Each number is 128 + 32 x the weight over the matrix's rms, rounded and kept within 0 to 255. Layers, rows and columns count from 0. Numbers have three digits each.

# layer 3 attention query, 256x256, rms 0.0363, rows 129-178, columns 64-127
146214049105121112215082112153121139137118198156141152157166115126144170107152104104157086127172143153156170149119102153071096148093082114207157087137091156119078044136123118110167062117210153
128132105130152102163072166179171148110186169155102134125141106136075151166144150102136120134121150153137140128141163090100134076110143143157100102130069135154133103112138123108115136088121089
135098160160094137124112106161129102131113132136138072160132130119126118130117113109075108153153123181134083124120166136132162112121150114182120120180147150147129140153139144088125143136111125
131170135120139102134131115093162138113124162099110131094122163122190152097178061176123095133122123100127142146122094139112145126133137140143129140093177139144136168201086151110106115124098144
118182124134134176161133173147167170150162113096151163149176116133117057147119130102168130125113155152083109116175088163136139113125138127105118135094109108146142127098130099168127111107145098
139153151128114112138094084075180135131095174125140138129131134140151124101123091087110092165115145086127070096117136106137139123129089176152140136101167142120129126125117150111122090115128147
117123193125124126105098139137107165125171112088136110067163130107175166108156109171081120172146132194158171154114127154116190135154149087129136107105178192162141153164122079168115119134113144
079094131121140152167091121174136107086174153131147148147162124120089143149145156130129122072143119177117132108174145099100139139135124176145144116148110132133118123104108124167140130125113104
112091144116123129139124172155106095101167104124104132128111105129135156133156112146115116110089136198145096165183113132138151126131078143086144133160107111151099171153092091151142110129110110
158132124195110142082157144121131184117174108132133120113105125103138113145103115151136168077111124109129143115121175150128157148134168099118114157113124135128139122119125166069099151145120036
143087145122106104158133089133120103113136129144115130113139105119141165138166105173115108138104143141143099152114158096125125130122117115124158143124134141165142148130119116135161108141090098
190152108147122115179081112113107121154094120157120135154137155132138116142167134107114120150116116125147125158133107161123106093085127084124152150122121128133092132171134102097072103144119124
084097135116128155120153131141088115081138113143149108158179125104092126171159160145141167099135117118064107112127164131132098075129110095133154164123082083130139185109116110129148131107129135
139124121145123114152107164158108111111119128095135150124169179138127165134171126128149129080146115151126160134130107172137143117119123088164116141154123137105135126097140164144098155111138055
075147111112115147126155062100086117092082147139133161079102129100123116161145146135125122152081119072132124148128160091127112137126116155072169130144136110113137106199119139128124113110113114
080112166117115148139135151173173168125169099134109133116151104112100098173094155141150172112088120152120129112151148102142165100128149146135090132164107151143128118077123118123134156114079105
126098185140154167168130165168169137085130136110112112134172131140138107155144126150127127107147103129119135121144138110112139089125138136138109109122108094122130139102146104100108140110090134
147123088173081109133128140128162229135066120161130113052107135081108102178150157115115155150130114104136184137161159116099116110105152119178119148090089192114097080088123122127156103058174084
101155129099131156111123139131106143092131166124138126148131138118130146149097151113142117144112142121127116163131095110109132148132142179114135143115130139174144147157129100193122101157069125
108146134106138141140065147118157140190114152146132179090137154120188148119131082132103118141145161146118105138167121110139141110114088182150139145147150160166139118145091137152125114108097109
084146162136121139133148124126093121122153108115098082094092088093161174117176117149075100146125150133108137112106120158130117133124139137139134091120145128151154159145143106157165145104116173
153138133115135120116119092139103137172131148118140156133100145155116079134124112060110168161110129137126134155131156098118120106132098093152118088121138137108130064130147167113138119151166115
155140100108142154150118154163116077138089119121161149164126120172109130155149133137131133093121128132129153129148130095144085067086098134144155081184103144150093148127144131184110141106106108
133159125108133117139124094128113110147125137142132131141134134140142142100137124093096084152112127104133128153124119139119066147137111125128144085149170133126125127156144131117156133156128183
107095143159126086140062123124120132151181105148173127108141098119100162156146103138154153114115114143126126079143096164134203125140168114107131149134127113132093105116103131117130110133127107
150109089115146134136150129132141138125143200139143141142142135099104164141102114151125117098119121165134138153105101124111052108100115139160078139133114095118160128142126160136108096160115106
115149086159109151108173111122138112115112138127121107136102126115092117105102137139117077167116136133121155157153105121161088112115083133145139163092119074103141169157143124128068122138152126
074150046084140109119107093111203147152117101122088095113138142134176112092134094132069107145111119144124125173117133109158129165121121169123139114108158139128138129127131114117153138132101123
141168108103110150168131135147126088154133124092122147138117160137122091148107137128143136151135138108102129162144080127151113121097120095124101103116118115125080110175153125125127158125113137
121132144111137071120142090125135174113158117114129123113137158126136091120072111124136118160118133131096101149077186111128105159119111170067108122086171112110139133113169143087121117128123074
121122162183117150105144146140076088130104077168129128129094141144147175108147104098131147133147158108109171135114113171185128128130163116075160096114113144147144199102183112134118174086113090
178088169096146123193100166141097119144162134138105163184163124111150125123163105100151167115115140188133142113130107143096109104105141096138072148150134141142140126129148109115135121151122161
165126174103082121142141127086113186120142141143128125137111130116151103097125114122144136084095124112117110146126151130141102141146126118104107112123139125116160130113106143108191093143157149
133137142145118101153123096140128172115120080160093117108080164122092053174139153135142162152094097080143144122160117097138118140118181139106103114087090131093128095094139139093136161117114124
091069149143132143122175150130140134086154105201137127166099092096132146115097097155130094139168123154106111102126144124115136093152102156095161143139154097171152145132091153158195149108116113
125140093134148110140147141089135123135074133153092117160140134112139153116102145135125155109136110125143144140123142147115085111155124133114079187107101109107157137136123153145120113161131188
124160093096152141161111133127173140149112203146154145086132070112160212090159111142118092119124165150148145149142068147101111121103094126164145100093134101136093072180091123117135084146192168
128113086168101144148161105211126136085176120135127132141140078179028027187126199141140181134116115131135156127127146101098125082106191158079105116143028120170109121075134123128120189114142069
087128156114136193138134146185114168113118110130148116167130102134088119156074155155144106139167135144121107106136149143098128131128119186125140135116094114122101150090131105132101153113137150
113122112122142126144120094152146138127106145156140141142113153141087138123147152119154126053126120134138159129114128151133133085113132169168115136129089134114113120126088130131164103160128141
103137128113137115165135128113144123126121124152082147078182122162164183099154087166095054151137125146119079098114125133128151146135120194163159107095200154145116077134148103061169131139082146
134154116105153155138152156136109135137129115102102101133136120156123180163189128146102136120158121129120133112142107145125151118129171117106166091122138132146124134109126142101151128136144092
135148157126149125114145103119107135138081151130126116140150134132144181120126103129127132158175095134133116147125117149132090119109114119098100156109138117136141125113148134121115113143118148
125100165101128153113130136140093147176133123132153130187111163111097112141133143113168135107138161189134113114098135154112134108161166106136064169165110140111151114128084157097107146155124095
147103131123140113095115110142136126081103142124137167078148086135152135133165126142103138118096120100125092128117122122134138109133113183166169101138161135140121101174134160116137113100177093
128147120112139124107148092085128129115072134101125137147102163144162117145146106154109095110147131085097098134081145136147090137135121147146137125150151109138138177171144117146115154107128135
112128132128074115137170119109154130119111094175143141121129138122138124135109111116143092103081143083094144127127175145148102111103132147138143108131132134110150115124153124155138102087142109
184101099153118115138110164148133186097141097130105082108170134063117109121167143149119140110145164123135102148176096176093154146133119135130121164134103102127119145152108078076095136176130079
127139150106182129096106116152123163151147135113158095118107123112065131170143161119104131086125129154105113107160100101131167105133116106095158138122102120122113171098110143143097119097106111
146128158146109111135092098118092099124173106150135147142135154141160123115129103106157141194087146125136121140112123117134169121139128120102137102110128133157111154151119105113129145127078077
# layer 3 attention key, 256x256, rms 0.0359, rows 129-178, columns 64-127
145121098119128084132143120150174121129099156120122124132120111113000134205143214142135142119089096127142155143141122145057114089123163153155084112122000131174090124107149129115152130094113128
146096161161124145098143119102123134136115123124118119142145139125024086223136203143119160142129132101113127147109136130173123132123124124059132124114034125117127143111138133132127143141120093
136117119130129170140123172115107113089184128133123161128131116135148137152129144144141151116135126100103174133124135143076138145092146121122117187135058129162099125105132119126129119108152160
106104115091119129131131132137128119142145158134123122076135107136180180094115087136119105140163147139113141141107122172061149145114118146190138114147091154164109109098121135150113085116135133
140118129177145122106089106122100124125136128129112093107126151136115085182131192093100119135073131097146122126118135144199140116146164133115162113133122138092158126164158193155126175144126113
136121098099142106138110127125119131155142152140129165125157107112176182098151105128146114149180123151112137141144119120000103115100118109186132119140072132186106111159112119129169098101152140
154140134113140135154111141160113073104107159128159136101129121160128155130138109121168135106133143114097148100113108164077150103103133151150114156172048149152097089110131136098110125114151148
162120129135105114134143133131144116088096107128098143121136128120019106198112195155126157132087113121131144121102145141151125106108164110103137118146000113138120126093128138149123138118156119
111099165165134129109123091165136118086131133130153164070139107100098174175123116144135118112114117093116123118111139150159159136123125138121106147167115094143146108112129120160109167100138093
124127154151152149136139122112095128113127148110128128116157156136184101099126095150122132130109153111144152122116125089218197114121094128105170132110255123074136121113173113121122146172072106
091161169137134146131114132133137108082134145137095153133125114143195165077163094149154142127136116125108083102142111158159145142134134145144100139136130139147094126133120137111111142125116124
137168113157148144127126136123168129142143122130166135124108126135113122124161192092163129118082125136142156111173108107098150090113132145184086133116061133101104120062150105155129145123086147
121144140143135135103114100064110100133119128112090138124112160147175074143115128129114149139079126123141118116109155139252146134140175115051128129123246112078144151148139157162090172149122125
086161131145126114134135094184146157094148123125114140101132133156122098120127136128137159151059092087117158122091169152187115132120165128069141133125111141127107135089170112138116148137120109
132131159124148136102127147093150141143156118131132130118135120105231137052113069125123075150121180155123046124143098095169110127153112132177125107117255116101156148131127138139137123131130120
145111139170130118107125149135098111116120104122133110134130164131065096172121172136127141124115106108107130121112151154192129118128131131046148132105044121118154153129131121161113173132107111
154106149156141132094132109114094095115121150141137146105128123125047102195132185125120122111121123110099153146131129185125176119118125122075163123127020131118144139083159092146094133138120103
152149129119152125101134128116136133140152139118115133169130130134006108190132232097124134144117124104110088141100107122154117100139129134085139125109027125117136144126174135122123164119096112
181133109105137104122090144118145089150104130136070119111128127137157158106151139153142120131150128138128121107067166145137140139135127087138136154158062127165109111104110149125121097113131124
146122117115146120161127122210129110104124162121132117134149100112041146167165170158141156148171124161118130147157121141033129111110127123142115133154000152218093112107141171134126125089147128
088145135107157129113117141152138133122133141129127157087145114155207160076124079099129117133144146107127116118151114165119120125123127136157123163148255122158148126125113152114093138130141143
169152089124123142149156130119138147124154096128164136153095135134089112181124181124136144142160138129126101124124128061107116163123104126130129115125154131079117171168105121072172141121152144
139125128146143109120100113141134110097111109154135154124111143117061119193100172117116155161100058106151129140151140116193112154138105112085105132118034065103137128090146134141143147124154114
131126122117122127149129145118154136141097113144142139175096105115137154089126096148130143117143135156131127120148113126001112158123138147200135112131121126164098114152098133085155107098128155
138130150138114120129150107121112114084143121115160130087160141134108094175128175111119144135087125097118121101119146135215149102106131158081137142130094137117149150087146116168122148115127093
141154089141122126112127115177148145158105140111110121127091132127097106170140214144138146151159113133134169127123103113114130151131170125131144113111000145131113119104105148119145110105161100
091137141129146150138128145070125155145123114117112112142118124159246152068125077129138117123146129121127083134108104160142121145153191118135122116103255112086151111160107133138144109144146140
106149128131114132134140161144125132114114166136120156100151105134202193073124056143135077128169117108116121137131111148049104103122126119215114119129165152154117123172113115106138104141152166
104109133150130102121117101123124163150117109108184106146132124143105119138138170091124122121116109133139117123111152119119114133146120161140138103124071093107138134080117113151126085165133172
099159134111124126114093118106116120157131129122149130148141117131244136025161039133122108122100144116166120149121128131156130121127107109155136095131255136109158147180119138125110137160111147
109156178130141114115122112095132165108111144114131111103181148136186108096110097127129131122106106088121094135130146118156135113093125098136121139122235138092115119091157118114095167152080137
166122118159131099159118116172152123158109114123172103129113141132047093188158190138159138119099116127138178107153130143129140112104111135083086137133000105144114137099121118159126151113112090
092111084117153150123127102160140114149127133119129134144119155132185119073111095145131137132156131156148126137135105111102149119122063118148131098139230123128125151145116104121136147132135152
122128154122127145087164139074127151130134091108137093171117145113129087139116156100131117106117153127136092135124136096201140120161114122092145111118230093081171153131146145152106135137110119
150153148080125155108100145100140077097089139094099139115144101082122159115114075178133093143122098110131131179164107118123143157144115111158103159140243130145136111156117160145121119108141116
133161110124136117113143135107141144172113139131097092147113128132114106099162127079131130122154125120128134138107123107112101119117090134080122146138131166089117134147137119117121122133137098
131118092120157098147115123168142100167139149134138125119103085110037139207121154086149129164139138125145159132146099143022127116123132174155129120148000158191143113105115131104126097085126111
129094153151130136100149133085103120118140111122109105136128130126060079212123197112101152113108112093117115124097145119211151131145135121073130123119102133082157128102149106171111147142127125
137108137161113127111110149116116111112128149158101127125140134139021128220106205154114146122098106110137156126130163139106142127134154097114102127105000150124125121120154118140140139137122122
136125131131141088103146112115121138127148130125120120133147158124064110179140179129118144156098135109114105138113127122184120148133138125038158141113109130116166129118129148197140150098153101
110118119119114137132154150152141107165113176121126134124122086116139220145110117151122115151173108132110149126151104182024109132109120129189119112137018143189099099123124107138126064094157150
143093151150117124114102147139148139106143143113147147105139105134051082209106153099134133129116118115120153127126157130106134124107170135150138150133000138135137099136111120130109140118146130
100122107152148151117084138101124121143126135135102128125137123126174098093141136117117133136102123098127120132163141142111166088133099115130139137137178130123106118132133100132085112110112165
185083115143127129146146123139144101106140121111102118152125149130020069190148200149139176122125083156134164126127170115159169116122128110101138110116003135112108152101137128134133141129124115
108176129124124141143137118152144122116140133131138137127116102126150160163086108141134096164138120151110127133133112103093114152129136100133122111124098077136119143124098127089137154133139112
093139121101116149106125136122126130155141141136108159093131105130255167058099032111114115159156141142121126136137104131136123168136136110150125121126255116118126126131127127136140123149129143
085164131134139112116114117133137128146149122105117131112131139111241149022138048121138093164114128129129118163146073163166092126137130118131113118098255110127139149151131142129132156147112141
146110155136119134134136118161105093117123130152145144112126119142077106168087173114154117130128103130119145110116146134175169103125143130104093120118008133132138108083149103176152144145123106
146104150129124138119112129111142115085131142132098122145122144131066096219143205151125135136077129119143107142096159081181133132120129132072148112142026116130146122127121127139148135141141101
125158125134143155107158122092131153131116127091131112095148153124228114054140047134112101085158125136135077078141113133179132136132106140130144131162255137107145121114130120144086134150123159